Weights of a small transformer language model.
Size: width 384, 3 heads of 128, MLP 1536 tanh GELU, vocabulary 6529.
Each number is 500 + 40 x the weight over the matrix's rms, rounded and kept within 0 to 999. Layers, rows and columns count from 0. Numbers have three digits each.

# k: layer 4 attention key, 384x384, rms 0.0784, rows 367-383, columns 0-127
# q: layer 4 attention query, 384x384, rms 0.0821, rows 368-383, columns 0-127
# v: layer 4 attention value, 384x384, rms 0.0673, rows 256-291, columns 0-127
# o: layer 4 attention output (transposed), 384x384, rms 0.0624, rows 256-291, columns 0-127
k367:484548511501526475526567501441563514513462494564502550529496510568513503484465421495465463462505506519562521530493547501443438486510524453466484514526450501563506533501501470501490475446542540497496481479493496533551503591511478579539506498534471483486492473509424504472490518533456495520512549496538494514489563497530557502510561498505480532522523566487514510529514533478519543514500
q368:503487430504570456518484446484521490492519526560532511442537538540464502516490506518509511469495486543509492518523524455497472486549513470530474518453430493435511564496544533528471462534452575470464475481540471510433483468436520489446469449474484533509422498457517492530555493496528483546488492526497465496517488482521473517555547504476472535519500455496515490502455496495500508457551
k368:473488511503460520499435488492440450566585506522509470523502492500433581425502511512515503584485508553475542534529550511557493519477512464550505496524527466515501555466613481495408517515502523446514488528463545539488534462509495502512504489511519530519502503487472476506589485451455451509458461531520495535509492493520459477498445465390501495525445456524491489462548480483478553587532
q369:506530418465507493500475472518460501540469559514465527528548490426557526498500505505490530536530529505481492505453472499538474524494511440490491486522474493477483424482492503481532502506508532504441540477467538508460432522493534491517480449505554474510502486531505533501532545495543476496529501453495486480507532494479477433495500498545544482489455475468436526470518562503506478555455
k369:533541522506469514505473561476495525493550574450438483489518500447480413513491491531480486516553506468428461420462494548511509446543506526477441491522543476454489493494511460496483497513503523518539555503519539519533500471520487530465495512505510504536540530554483527462521496476505544485553524514496529556499537505480525541515554488488493496542550500515478490502438580503479492469510
q370:535500511470509521486483524507547477478480483506476561465563512523474513535573497495509515482488467496509533504486522516503510488500476522457517482457490438497481471486494437492516462468543511534517505507472489448516520575503551523471520561467515455545525489496484474458465468494502487537497536489536511534446492574447487513505530484465458530510499529470595504498463538504462487470504
k370:533517492488513513475453519557527436474444459439454500468492552536523503505460451492555450515478502499479563462496533520441468527536578508503554485513497509531476500524454461462505537498529523565464493497517479459489482495502463486522500504466508476411461478522486529492475458443459538507512495473496494468521522544512529517451547517512533472462490532492478454487466548549432494504473
q371:519492519415531482532475538528505471522524464501535511460551545528513529477488558524575580507523480481506515478494448497428458521463460477554528539584487541518495504521472470506474426409518487494437486507476522547490539489458499486508541472477561504464524507454519482466480508484526524494430531419424504523475468542484574552487518483490456465473516531537473515465550531502473494508516
k371:519438468523551480542447372510540491468590516505457501434533490522479495496517534494506514519486427452559569500434498470480470469431549535446550508483539465495492493481516534509497474482520486517543524452466485438493518473499546530472496503459575508522547505464475508484445449525439512480489466533484482481547496549472508499513505543528469502498456502574482525536547494544532492511542
q372:520524528505515527513505521478537529438580528503493527538551480516446466485520489503473464473488432486473552501486533508503474470528446522554524487548476470531500479529488487516478524551445461568507481466517494562435511501462528555579474474513529508494500493459529504518524567475565510533474505498444530453462545482449525497506490491457464466472554549480470426527542587509537528520573
k372:463458521521459499516499439519544492496563511525501479489566411488484446514521448477555555535497494512525513542472497469447472485553503552573497520547444458512501465504488490530468482487559495472457434550521514563500477557551494483476534520499570466530561486470566520473498520486478484467446454511499480446442560470475499480451525474465502458505510505536492509557452467556544492484526
q373:548538466531464498489546616571504450558513526490484511520526503547499512456491540539506492484550439507516476506522507495478501572552463457508537481487431504542502527522442480501573518510464478463484482509538549530507537510507479444492496463514519513519470478464558506499490486477471512530507515548430500402531520537493502561509454524474506573532441466523526477475527464533556457480523
k373:477496541537491538486525524507482470499449481483504494564519490514517472482540492517479393485504492456476529474555530521465521560512479458450479523528486531528503507569520512538514441509536483479479537474538465483498534535471458486477515460504507504547511522445483484508512511495501506531480486534487528519448478534559523535547513504488549502438463547549493464445463486504494519506541
q374:494475457492503531507490602545511465540496442472510502490464511470527505537499541504513488506496531506477493520437549532499499493483482488512486496455543490492504538502558570491544518497502455515492398545548491504466476449479443442543526532482541558482530502515502486513547552447526463480514502530495519547542482463505535515443473470509521456552522502498464582531506558421499499419546
k374:502507549441452521480500485473483521477524487520520515495523498487510522427459520546531449469416488457465468495516471501504518494505461490503447490476527566488535504494427520534548572543447508520496494522483523530460532532534456536455520563517480476482576508476481497488548569470548507517532502477504530448465451505565437492490425494521489472509504469487552500545466482428508522501469
q375:508502463571503491437502523471516447510497556521447519551538476526503534527491503490519508501536510487498567455535516465536482481412504548492540475548460446510463487478449480509507501485530512520534480549461445500437523563545552500498515509536475453485514460486556423498503495459462470482481495521499500476563496543422455461475521521552537518477457492488521444485499522578492496461502
k375:478454514521463493499526482512517469538433459529491479530465514552486485518489450495583478513559466516530479527538498435391474468492496562493547467505528492478516484468484445473503480499539496475584474506446408418452512504547464526508524537483479442513456469475527573549496502445509490476562452489546510519524449494444495455532491454489475491501503477502501489507508535465494507498535
q376:465512483472487504510490516453487489557487449514476495510484502432485474531519499491471548485527486473502458517490508427499483496523445483475504510468472475536475468462480459473522495463517459442467459462522479454507494485479456520590489450533480442499511491481500414456534525524462492492487511540478447521478491537522498552559568510428488529455460481451480513521512535433502506581534
k376:431518443459498534507546483479529437516502484444496502492575458454461509467504525506517498490475548561516444537512492402527486479505534484543533506465474509519501465413477451502480490515536482475464507461515427454450494490530519502453519514498452480516488487493465505400517484466502543502482515551473504552495454471528512534495494487466493412523547499457494503481461515517456506525564
q377:492465463451494511494530429463528517474517461482504501492506448521490497478515447561501505533440519486501497489508536506482543471498456504490542503541498498505524503488455493512481513505508494500469518487467568570413458481474508476541518535528493499459530472540439505482549547488550441470463488541486499516488482456497516508517495521473544507520454422513518462565453492518481503528557
k377:478504467530467466557489465507507471507530502517488493475440567544476469514476500525492508615492559544521491519544480494551527486539505514426502529525507493453479449498451469456513530535538573458491590536470496502505472493436445473511470465533481470453453472495534481538517498497482495547528477410563538572470536455518556504479539497463459535494519473469519499485500488565504547510498
q378:461477527524463502540470481465506506584450571483399539465482485481534473523511492530492505465505500526515457559457523499507535573571610442520502508459535535513478497565549459558526454428535508480415513526453509472533523460534531486486498478489509413495554522564535487462508491489480523509575521464484495517429541585495457516490468435503503501563504525506449494490480484499515579519408
k378:429507518455503480491530501545472479484502476534502561460505516491515495485546527528506440480513496472477513479483454497442504546489461467511463534460564447546524444570485524514521534505546501529485490505540475453430494493412492464544471514523437484477490483478423468538519471559515469476492523432500476503492517495494483607423514472519476512544533491471510447536526466523468493446462
q379:475461513513472448516480464433478375554511519473504453495537495467493509505505479496515510517462516581495514485535526517557503503520547508503504428543474472444529454518510486484477543544494455548487512519506502536466479525497515500509504533495491500478479473497533497531567515519510464523515519470477553493516506506515490499549509469545467514462462514547484491524481463485467542479543
k379:437501523523507385473447503506408516518535509462506484544537510446458478495519458480453522461475456549508416525578548512565531495539529488491445485501462471462476498554514527485487545533536539468456494537513499456513495485517428572541497472479548474494491469487550465453559514409470492443535478503511447460557575454527497505526486461503486421570495486480494466488484468439519526516547
q380:458480522484444545495563450522459418521570467465529507490486533419473466468496465536469518526518514433536540512495504495476509449494508486503525478486546499533494530487427482504488478503458426518499534495508514462552549488511518550547540480465491488504518514504479491550519496472454462494484453509492522479493489503472453537430495477504550489484526447451552545498469489486479485494495
k380:477497484489417442529537527545477543518455439459445527501496490459485497473499472540465486541523508494489473574495542475451507463517490537587517499505548546467452509466536495529498490533486498482510538518438516537500470491490476520490546519544463480501478457479467503496501526478564540514542521533473495511479499514487530489494471465476516496501505474474463471511514492521460466535512
q381:562460522468535507476521469482501536462489494518536434490531456501435533501489457457527542495486463521461461554538482488510426526465517542511516503443578502480570512514502536482531498463502468510528510518422544549457464542535541525529507506495469477483485548509453525424520511428541479520529478551492509475480493497506524514480534487502494498537469492520512500520527494486538544541502
k381:470527623537512511523475435510489476486566553489484481551431546501504483506514511527487563492469497565452579480453484477548492503534524543547478509532477460457493480535504485481489493470513461539535488516498539505548445467499540500505498523485464493478461473489528483533537512500477450462500522507505534484590476448509474511513490472477440531538470494505493507505521459469436499437549
q382:476460545562544455526540511474459482497535565497486525453526524505459494555521539527543519459484527523446519498498437447504488584454548524528511501461552450510553546546490516509449568452560512530501484507504517549465515544512565455527485543532516494497515394526528496463538540497443520534555501530464475499528445534508469588508467489474490483495441570437496486531510546524466451453533
k382:497511471441505462488524493475503435476490563514510474514511517492430461494459466479515462449522536510476464469561471561491493472526498454500495450518511499477436507458482429501487511469522518522505527581456473520482513542565494515517482541508515479484506487531514441490447514550542511485494516555537505506527481461543516474504495485471426491478484487519502474493529506454490552511468
q383:467504528517529486466426394528454488533526467501492490536519505507502484493497445521476457434503473484452500521491545440577485549553541464517543487469542466514425498433493542494476517463508484525480491494501528493487475534501523480543475468511472484477498543501432482491520474482470555535496520498553464510506515491514500542570455463494524526492502509454493527489465473494489478510571
k383:447466442488517563495477525487472450501483493471522503537495500498529523504535490492518477499546525518548427488508399517488422534542485436507473503491560522525519457581517502504497498465548530546502506545469541547507462539504542538486494510533487453541497501552499437458508476519469441506573511459503487512475502495479474488476445442437430541540480522491514413475523475506461503481479
v256:541473384510546575493513465516513506456503550480472570444518492502502475443590455577467542538468511444495486462539455530509481462593483531529526543464450501518436465468503549486571613498533525502538541497503487481400571587506400509516522513479459493479504532523501585438494500509561545507564557512484424513447509480493534512558482528585520398487528483475435471504467521494476512487434
o256:523512600490504477491495510532439509518496475538566423592494469519565582533457550455504546461622487488531466545507460557523532485438595491477502474517522482497547557493459550515528505510520493500475433460478523513531516547526537478510509453496484506498471520562549458457463499504531465457421510399505461533468522570539457573482500362507544511508489556514549481529504508505504511474543
v257:418527451501550522501444438523473523482505512504481535535476501570523534591499502488529495514526466484512561514480474497456493526485496496423523566500542507474506424499501573493447535517465480433469561570519474518506484477540471511530470549503476479540542481529548520508402475499444485540461475500486469586431440446511531472475486487469506587487471581509484453523469454481435477552466
o257:498519529478504442473484516464554544500476544592503463481524462486513469527531532490528562512542484523435444535502469504504541517457513477471456457533497547490513540479566524457528549428547491491478450560532505433487489551410518504527469466518562471478520468522504486532504541466508446506510478499497516383475526565539479526513488543542496423507502494470463495540593545554510518450452
v258:413443531501463431527512477500486499479535502506491440461421586449474479518561490563505510489451478513476442485490447481516543511553450511505479513440579545468525555521465470435528522503573487501487453498516522549507568534516419533477482445539433448523462523454467498451471453525478571499519527496517523529455569485439500516485549504484490467587448476477514482436513483554569479505445
o258:450535530512512516468496489480522451559509488520476533466486414498509495452503456489609487558472515501540588514495516518477482509554528493514545380567458484554481454493555451507492550465454607492479525523448488540469507465536478489512476552469515520518513472531524540471545509454480498458491465471561508497587442496551478448439522482557460566477447517476475496541425460483493500483474
v259:494466518478474591441430593539531538397470461526502549520511459521479466496510495531496470578579496473484529469456499506484521499452523457542483455511457430544435503559546490532573556497472512558466489448491441522403508401472478555490559534503480486480446515550562430530463544532517431515534441492467544485542536549420457506510502489478535433606494485559539552505440439528566431514528
o259:538502432560457402525558489500434552547466505504536452513491552459520501495532555499474535488443541508470549414579487448509491480495453501483502546448489536464487490509478476474480492507529562456433540544473562560546484603493515480485498502517565485472471535406528524515565493466478500536510493480532476512562392463617513515535478533497509533479572502538541578488532478476480532504561
v260:490465507426488553515527503489530467514525518530532515434499437417468521563523551527519495529484533474500463543477465502517516526452491465528473483482481478466476469492455445487467500406540520482476528503499496491519476473504509492487434469522495563517529542462536465449487482476464513501491461484491481430473548468478493617489551498510535483505494488520446538520510478488528486493497
o260:527497499505492480481493506506548455462577514530505466422521513507520505498455476594381512490490503500488552536464565498445489464611477462487494468561580472528486521420549580482513481566454465465492489505511496461533493537477482533501473474522508451519575436533539559473462398527447527536458474448530555480501470492488534439427552509520486441512513449452458527461425509551480563503522
v261:547536496506511564602470518491467549415438567508578487553490513504505536470502474494549513439496486519437461481539404548433517530517463521520488482529506517472526582466509528496518483499460531509544483532495483571511423538492529498526537528490479570534480533510480441471491478486561480466453548542467496397467430503599593542480570475482498438562414510520497481501527536476436542542486
o261:489496476502500514509524532466565494466579475530448525441493524454432515479615580535585462498549515483526527572487587427484420403504492500426498480442474443474484497510479491511465483527567481434477501502469492426394550531470462577453436443490552486405480511478513473485493534522515513496498468506499488605526544543450435517521570463490475481458549530538498477578533519600533522477464
v262:472523463492555437549458445500458507586484491486480518481475442526451445546456539561521450479532491513473534486560466514483493463605512524579460503476479456469492547591478512511499540504532532542455507497483458488533542543521482505511461452467501469497465449486457560475525519500447521508527508481472483449536506483486582494573494492482503506447563504484522483533474461529512489501562
o262:451537506533478493378475508515489509469537513538488504469508494476548514515534470436552490472497528458547497488501508520515481562436471493489530560514529471507496486492494501526488446463419486534541500474487461468520455481425541536492531482509502510491512479479517488556499495517525448515464459427517543568484488460509497503546509466579474471495474510522457424521492497573550521479513
v263:501447505484504444486539488568500520408487548488485597533489504520480542506528537477506491536533568504452524512511441493544472419512534527490525530597463516532486487472534480442482423538563442433491546525502557517465474491461654494405451464574416510470598466575470600485550479441453491478491458547493500487506468528511480454481487444440511429515447535542465524420434509505486494489475
o263:493486536532512575550493495397481398551492486513486424462520486612494468472400479487422502547469483509517514511458540462509526495466487518498513476507544501561520515506485523443473500470458521450527513497447496547520420555440505492545504633437493485510448498396554445529465470527494437517404503528565536513448507425493562555434493540476531535465441439497524476578531410433530497531502
v264:532443542555485517541466573489478497516522506568429457496460543495482486461481486515477450574515497488579482488509534487568514444479480459522484511521511525519506571493523488475528531507540502479485511531473516550524496465504469462532550516560436531503449552537492519514515578499497475521484483521432499471536478512516457490452452560565494482564490576511516537488463542482551480507450
o264:496530443492466477507506464446496508521449474483533498500578512509523479563483561501503548486480481532446484518552484494456492491451545503529513465524531516522460445459531459501498518513444471461514524541451409432502500470531543556531479549497518478483519525444526465479499527549511514498501499466553510568510526460558566583498523490411474541518443509511453559471517510456509473495533
v265:563509510502545559522514488506474535525503453458472552453484541508533548444530491499484434439534575451526493496559496464453509470500521517454552539542506503494491487461486484463546439503527528532542470512509518530541497511487458550541539548441517484532488568478514560464504509543459515469535519536539512427532431494501556561540490564555595505510522509504514483467441551554463558510445
o265:490493558422543486487526486559528470503515509567525486513540497503496450503458466545495560534467487560503553486394529528504519524522502490571524442502501505554524547535488521571519511538484469537478492523539497473483546536491447463457474498536496474538532484547516490513467531502542535524480488547330492501449549490521450482484522498525492494461470506502517509554546524451477425529520
v266:456446536468429496471509493514495559421460471510496469486518512450505396493532525547477500497531588503494500427473528500530467455521480485486511479551447505524519484515518440513595519531511482464550462463528468504516509518503456534564506562487509426534477498425487562448561557518526514517519513540444469476525455543485456461497530503516531487435496492459508445497415448466498487484576
o266:586539485499543458448488540488447525534495579547598528502459531461453558426548498484432497500481436508453487592409427407498518555438466493557498456552491518507491542530513559638531464547516525532504495503563560552483408497494573503521536477465458527487495503571553491491488430467515518543459474449473445539454554494471476535551484495452522548537541523575496460502570521523498473532486
v267:501468508538521467531495469525427538485480546505478513480507440485449515474503489486450591541487524452460555473517539465556479445423538457438496445555553520497545482493493520453451543528476484510428542488546443478435504475451429547498529544460567481435609448495508563512493550495520481535470517507505459453450455497497494543519517542521493497512472515463494503475491501519546488469514
o267:432476539513460605442535444461550540509525449564533502538456467440582455467484500571502462443524494500503453472468527499459526483468511501521600506513539553515459491504473565537506536495556511444502476524452506548534530500453537499501492514535465493509535486536410510462589483512476490466471527564528572581471561484481511496554484487513569515475482460499483512516507494534551502470507
v268:415503425501522487553420574534462513475523441467448513536480480475549409556527532537462474432536469456447493493475480533539432531495469490477445474459522468427497441503499531493546549456495434498511528491521597483538417436437421534508450540489496535477527497562495582496527483499451510501592483521612512515502450551523453472547514495578534504570473554517474500523532480458481520503551
o268:506526522459479506534537536493425483523367517534528432533510546516498573465471519507437422522510524527536565471465562472545546422489549491479531507585428509563503499499503610500530585530536556582520524540425482531471485530448473455436490419512579485529491533507495445528449446522494571531574601475529529553529574490513495506511535489531520500478523493459485503552563482489534518428467
v269:553517525530452490505514522447551575411517457512540568460467482498531488565516491470473577553456487489483534562530574509597549451501468465470401499525545498476521496506569497585481463454516500525467466462539474531529425545504560535486437425463466485435448464542533575528569505461498455467518514432558478524557485476435486485449451560481518420441477397530540495418503430542493477527525
o269:486464430538453521543506415536493509573493461481449476515468519522471583493464484533439535478492509544470549524412483462510524551477523598506521490511418485488501496464519500429518520478464523475479539472456559522506508534491484443511533530519447468537505545556539493491455468506450420506506539550516492582474479535475535488601563439487470507565511500470524519508488484384421490475508
v270:476425475555506606452446491571530535501480464497495459535497519506469415487541552563443495453488509504504549449497531514558476422449465496470493534515454527531492452548462590499571520585472495518520567542485471550448532489467481512482478538430534516485528526532541456500482466501550506487496575523526469549430397529527528443486465419526521534463483500492453452547499566544492445444458
o270:549445500464456506519494501594526503461582516550490456574496434464496548524560534489441459575500531514523491505548478503501527480486542526519506436469509466475431537486469561453515542486549446499523424572508574546607438516542550473546553490506533476533490459451445431545509481474460534450550476429508426517519490485558497498492463474503529471539573501391478491498585491482485479495381
v271:494548515458463434500508433506507518600576408507553461474599482511462471461458535490484482508569485462487531456456526495562505585493520548457547487569508504523513525458457466502536500519558497565528450507467453442556418570516478537517551536505463556507519557454452436440541495540487516409531556441451513470507534527569496441492526547558494560442479507391513530552564501534515575487598
o271:586517502469589472518455528449442531459511533523466495515452506442466533576555462600438508529459514468495518434529497518472469545497464478583461504521393467480569431451514531491519474515439534409560572502525522554458556505570452430441484492525559504488536476523473448494444476534503564506483479507478492541492532491465465506520507476475487462523537505511456520418476514444435465501440
v272:440480455526488536514511489517507431532502487473424485496498489457518519521383452458542569510508514522509505599445510490459443543500560508459430563506517521580502422536501485517501535454526454577561536526521471496491482515500495525469487481538459493529425540458446474535525537542489533467538523412515473483531416505494544470482559498534458589417477443461473525525512560594510507544538
o272:554523532363507467492463494478492583477452492487485569563505464535487487492570500437508467531485451510519518476438448624534450554507465480461506521489565482477529537494562484510473468565496550525494482488539551441483515585505594379422406502502510515464444474512501507523452436504511475539490535508444482557450501524489550436514523524525487453502517452532551491541515526495444548496517
v273:495521452481540528501470483506531571502460486478484519510564561500575490448552498495477500486488529476535518544493536512534576543494540503512506521550504525516469466507457423489468489503533539502507538546551511489544498494553484550521520475524537595556507501426444497475492551430569544475530476449496504380527467454478501431586482516457527437531527448497474459517468484591505578566506
o273:513484452562531582518508417516528474509502532466539529515457552500472478529494507500467531493533497464463502493446451455539516535557535532625558504527546523507488605504511529448494480510552582495454465465573527475459465491527539462426570530491517673565485523527547449498369501525499478488436477462439499528483523520557502594431520510623464513503517502444519571471499460534515527438498
v274:547532577529561519489482507385520503454504554477524553647481475419504459517471492442494538500496547570549531593589495534493508483557492537494423506492510478521494436565515545442534553447509510546503449492552540520578453461466478412519471457527499494452586545456465597578490505529449568490457472458477510549521487475486520520512461536526415545462518490457452442515501492497503582500470
o274:512550482435486547483453472519486456524498593556393524531584499546515486474477544550502536420549479451557485455473557494459429453507475548533514548492505486496501518407503501509531476462505471564479523474467495473475550569458499576509497495551453459597487544433493479422506506522486543452432461488499421520451556478579446538518483489463503489540571617490434561539469535462580544541464
v275:530514446565526565548528516499508498472457473568485482518495454531461522505584553468481494537599483457459491486449488479509488439497476468480490555486469448435534493516492513554518457560582541413493487488498523572540462495520458522458492500535517447498493554449559506494466568470445555485453518521520544449615537503459461550486571547500524538476469508545497517484547464460505426577586
o275:529481534505523515498543612491519506522620576538524522540488476521573520509439408533502529463458464646551534507559493489385504438529523488546464459508491546528476548457542563462461582526557486493463558512542498453510522516479532525522520464498503491545533457474475421498483521542529488499497471453413446504418518468557496482521473505519433469560488440495545457463487520496514490537489
v276:512489501523488554493500526500460557500447495581527488471479557487470501480558539466473552601514503510440530435520511418527518414464456532494419437464486469506515466540434518522573498556518526481494525383529498545449496430492440456494559449446490477450445575479528544539513487483525513395475506539520432529532540534474505509528515524493492460529542524454532490527470441412537507529468
o276:481429474502522487573527491442419434507540478477467430501423543461490447524495592496484456449468526578523526562526528518602485521514527495513500533575534482465481463538493439558464452466484477525600515575481493521515489576540459599558517617470423484517437466534466526481456527468487518472529483449468511545546461507532437502441509551482533534527463473555497438477535541510497410462530
v277:542519609502504478541504538458555541461516518512547514484519521546516435529491472462511515543431518498534594470505431551578474500519511506518507527571523386476444518580462443549465451472507497557525489443468483489513516496485553498489404497578471521528535472482493541533490438459521419500443488588450549500566500496517472561504488490494423536448505446476491548437533609555438498533452
o277:488519487478480497509535440494518421548508490480491531482516465459482536466446465548522492446521511513450457519497523476486427493527487451531494425432479502524523492411464486458553510458528577479471535526502495507484483543481550513516541552565524380550521490441525488475517499477472548494469548479457439501463420513526514462513576499464512451525448499532543458552485433460532484607560
v278:461540478475502471515488443476476495520489428519455442491560497489512505498465438472529503483516528494499529428461529506502534530523557453502496544486579484477482437509462452503548503578514499553571482533524511519474530493497513554461539527475543542525507578523437480547489475456489494447523431454522545486524483487485552503517474534497440571463481432454512487515540566578493474511515
o278:497482535495523575524448543526512500570516486482534578456470481452544529522526508562462517517451554566494455561518489543503526607530479532531538481489478507551495480487544601532544510466500518519479500533535452513500432487548506433486494480497509409521574471458565546461468486541516539519483494498459544493461565531502492456509514515479497488498516517527467472503400456442518486444478
v279:481555531550466478533497517500560524497520548482580546518542554497549543608556413483577427480457513436547603432468473465377484596525488465543559482530422520519443496489491513549501455451510500471490570545551523496541474506572484460527440515503432558515493493475447557443474432470521559502494486487529519497541518404554500519467499462496454532508567524521488497500480482619496563507498
o279:476535554474493495453504476518593447466509377511544516506523491467495596507458520487516514531578531509482498513567510534511508554463482484490451490507529514479491507449474454492497541550484513455499442523587464509413516494434475524449522538528551476565494471477534450478518528495495497559437490499516466497503480555503528427523491503499510438441505515495519527509553521411478516559489
v280:464498482446445519484489447594456487489512448469489507468481502510475514493472461486541443457465530548487514434497553508587504531510466439554450492448479534519513584450489540572511497469523495431481437575547453514547489577639499510508506477511501455459472538422505524464481544510509492481505474539531490498459442468532530482456452515541440517574441520457486459528558504494510460509488
o280:490466434566541520559500606439554584493521585484489405506523501567470435583494471544516560435536532489484538483513475498469535522529562517437534479510527484480438532472525452510527490475415511467521523498465493491414464491488423509520502540486479524490474420514544494539400394502497539462451439444515572481502540532495547480519497413510499475455475499533511491472517489506429545472433
v281:522424501444537480501508474488554443521548553475506531482538526471523494457473562509460473535569548496458528486479507438441553525503515461526467488451528435509481510575499504561419421513571440480500487467496399502465465560533522507481563531516521482509499526463525457497527523557497518474472479483516447595470455541514518481463479515498400495483457549438577530455512555511484434460533
o281:551573562495458475505483484467496536407531500514495548472496535540490553511546463505464457532532513463500467509571475532530505549490518528435562541533497535537561531484425545554490523469460493464534454469522479472540491500468499572536452556592565601499566466495505483550518534471536442553476532519532409459508542511474490509506507492461537480506566475524464453455466544514517564538503
v282:480488464479531448473491499491456489488450536521486492529477517456551512511510472448512524599459551464498508462433442472508500550491490520473534525491456503538495506522471487539499426533509525448483451450536488443493500477489527533489450528517474566468515559449493519451433413482490539505428426517438491438551521513504495504495547501481501475574429464523562478508460443580537463484496
o282:514495480516544508483512476477531441464500429457581516494443516519453507580406522554466473457513458518498569567466491510482459524467480475470505465446503461468544465507491525457436484547481524472460495519449470521469427566488467491479509480474450529520507441430491534454587547475474450496532501490521571507488483531538549496536502497525471502438515532485434411477540535543513469500559
v283:431607531494428516443450477404517452536478420430475494485515480500548510465456532509539461538503476417456537587465528499591480537550530442523512479532453504533510457438536495457499482478500481441493475533529519454450534541566533466477510477513482503464478495451466509510588514532540515533560525567574507592495509497474466489486514421546450537478482462461462544493415478561508559499537
o283:444471550533563466520469509466571518514530572507503427476480486531475477440563490466504492565537469520418494482466462552444547494481549559521507504529505515495533526415486444499434539477462549526539471545467502529550477486495468502477446496406472537538477463523531484490518434531569496493482454518550403514543547517501539505506602512502480431522485473480493529472564647449474428500552
v284:524519578485470537484509427484526437530464523514481478514517501595502458495502498497478479501505481475486488463441499496437472466570512474511455378497576465508509555571499474507478504481558527454523420452403493576511524518485484486491409480473504475554536542468493524429482524447539514509511543454571507530487494483531510535518517451480463548592493527572491525466405449534479461525464
o284:482452503482445453556481480459506479426511549448526565531511555422433451522469561519538515526473522525472481504493507495504484546489547554520473491484532539457481463492446486458491570518463496564427572447476565501499546483514534562506546557478443546484418493467514511484596503489491489546489400548499455531545476494463531519441531508502502455456481514457460471462527573507508464499509
v285:504451482473458574461437435454594536513506475394519522494566520521595467519534502484534518523533640466498488574521445507512511568537512459471430450605509496527493479471524509503556416498452508502497477452468534515460555538501554509474565531493525455527522489528554559419587486505518504498555495501484523455505553460455505495529479492557601490491497506518475556516427484467507471464514
o285:441536571485482507442538555540417484502454458494461467525461428486397567454554548521496481468495441531459499487416536439514532469457524509548477540465455493549583546522557509520527504434524467516492496459470495629488477516444476550489511542538502464520536535493464419549486460519594541516483526601513487509456495479470468502433509493457555493412483394568523568543569505490521560494542
v286:436529432552518489524494509512522438572523436405511510520511477502493591460442487503525517373466498474487495429493583544567544457546545412557502548457520470545504568499444490583480423557507535406534487512556569521464528474508498476531474449500506578566461491498434501499479560515482564541513503482506506484550501512542452503492481541464447415467572566474471537509536394468525447473472
o286:489494528460497522502445446409479489457505528499551483541558513487544475542451535549463485494511533508535518491605443457469489455494582496519530484553447573566544495491510479490466561493511529521540469478581374490570369532502598454487471519495442468491475521508559510477455461485545480466484502569531489417533511467500532550518506496519479524540492532472480467431441523502505514542557
v287:441500489542425444565424466534465474530498510508475511499460453506524491481555480450604502574521509508464491536506430487547375434488520594422558464449463564543542539497489509508496514506429568471425529484483509463466489467452507538493422498546501502483478479505478516504523584541599499511568538486490542525469501497499434518503452502526419403493468552522535558446492448463428470520431
o287:531477557491510573509551493506530472508434459505561600527484466452496535552543484477497491529467457561462484496485566539484510500528489535592493481456485484505492448491477427498493519507544462521530463489492479544526475506455438544465491469467480470532529530548475553546482470481485456548504498504569510566506527501471493484479550511534534577508487503494469494565515567546552542452506
v288:595443496512462575483488452503502595532491517416471513507396518525477452460504488484474531513491525528425535464602518510564461484460476530518470467464460452543515510532488514472509556531542422567523548478444480596486478441441539479451483564535531441486534534493550487458475417507478479494479522483464492484488460487530502508578472507551440515557495486446521508473502512443448501470516
o288:481472497461548507510535483483467546485488503504428466419587448445505496465454497500558462501473418517549489524480533430488435436498550540521501457505547426495493437531515536430494535389476525528536495493491505486546554480560511580573565476520467460543457486554491545547616498523556514451374519527529458518452533498565490540491526455489445494442489469522474481613523477542507527524530
v289:472420464410497486497521470499487553414585493487501469476451541426452448420484488481421513580550533467510495501545510520477495545452555518515518579452537587530487477513524493519436497464542495498522538497525516509575529506571449568460543422529478517503446438453477544484551454477486503451512502441477475507539458446512470549525529477520492460520498415441477518463438567541530512505463
o289:429456501460436464485436531571475488528477507512499491439527476566485534512441560536511519495476505449512497552502470573518475467537469481482567455484580468499587532469448458571519515481503567461444482491452423479501495481462479452567436552482478521516513535424541453413465509511471492505433473489490463523571515479545528478458468481447460537546552457548495524504464441440470467560478
v290:533536481476568405476528500425411443431544528448506504513451466478447491509418554550535518476539464450532549458540544477463486510524527565606453451523469537489470476553444461549584517546473463529481481503493487437510592440530503576528406474552541481478510452517418533537497501454414490540443434477532591490566519527449500441471506523465479524514519551570566434482519498546395449552503
o290:449468488477446546531537470576539471502544476521534533571438465488556478491459413490538543485435578599405448532533492530508529496498425480592489600514548498494459533516579512536430472504530500488430549453521454483492490550368508532463562464491522447514510508485521439472517492502471426500460553492460470537567484480551472499503499565513484482526510483557467498482512459462546575493547
v291:544503499553496549489507503493472551515524562455518468466427540431536492483467451503479501586568474496446582459571492449502546366492472582589531460450522518493474403449562496477534476557512452531525542496451482478524528502589573502520513485431531461444468465445468467579447568518481510469529503536419482509551588485510546466498504452450500492539569490497508464495498511477519476546481
o291:466523498490499476536474533539502473497493473476532430412471511584535488470517575493521448439464549549511511587536566445546478548511480439478460559572462448508506558488519490509504531464514557469515425451531501544438531506449460505575542524561543533419475564455514470461451471510488464467525529531532469476546404496578455467539543545515458547482453514481511516522542490487455539564461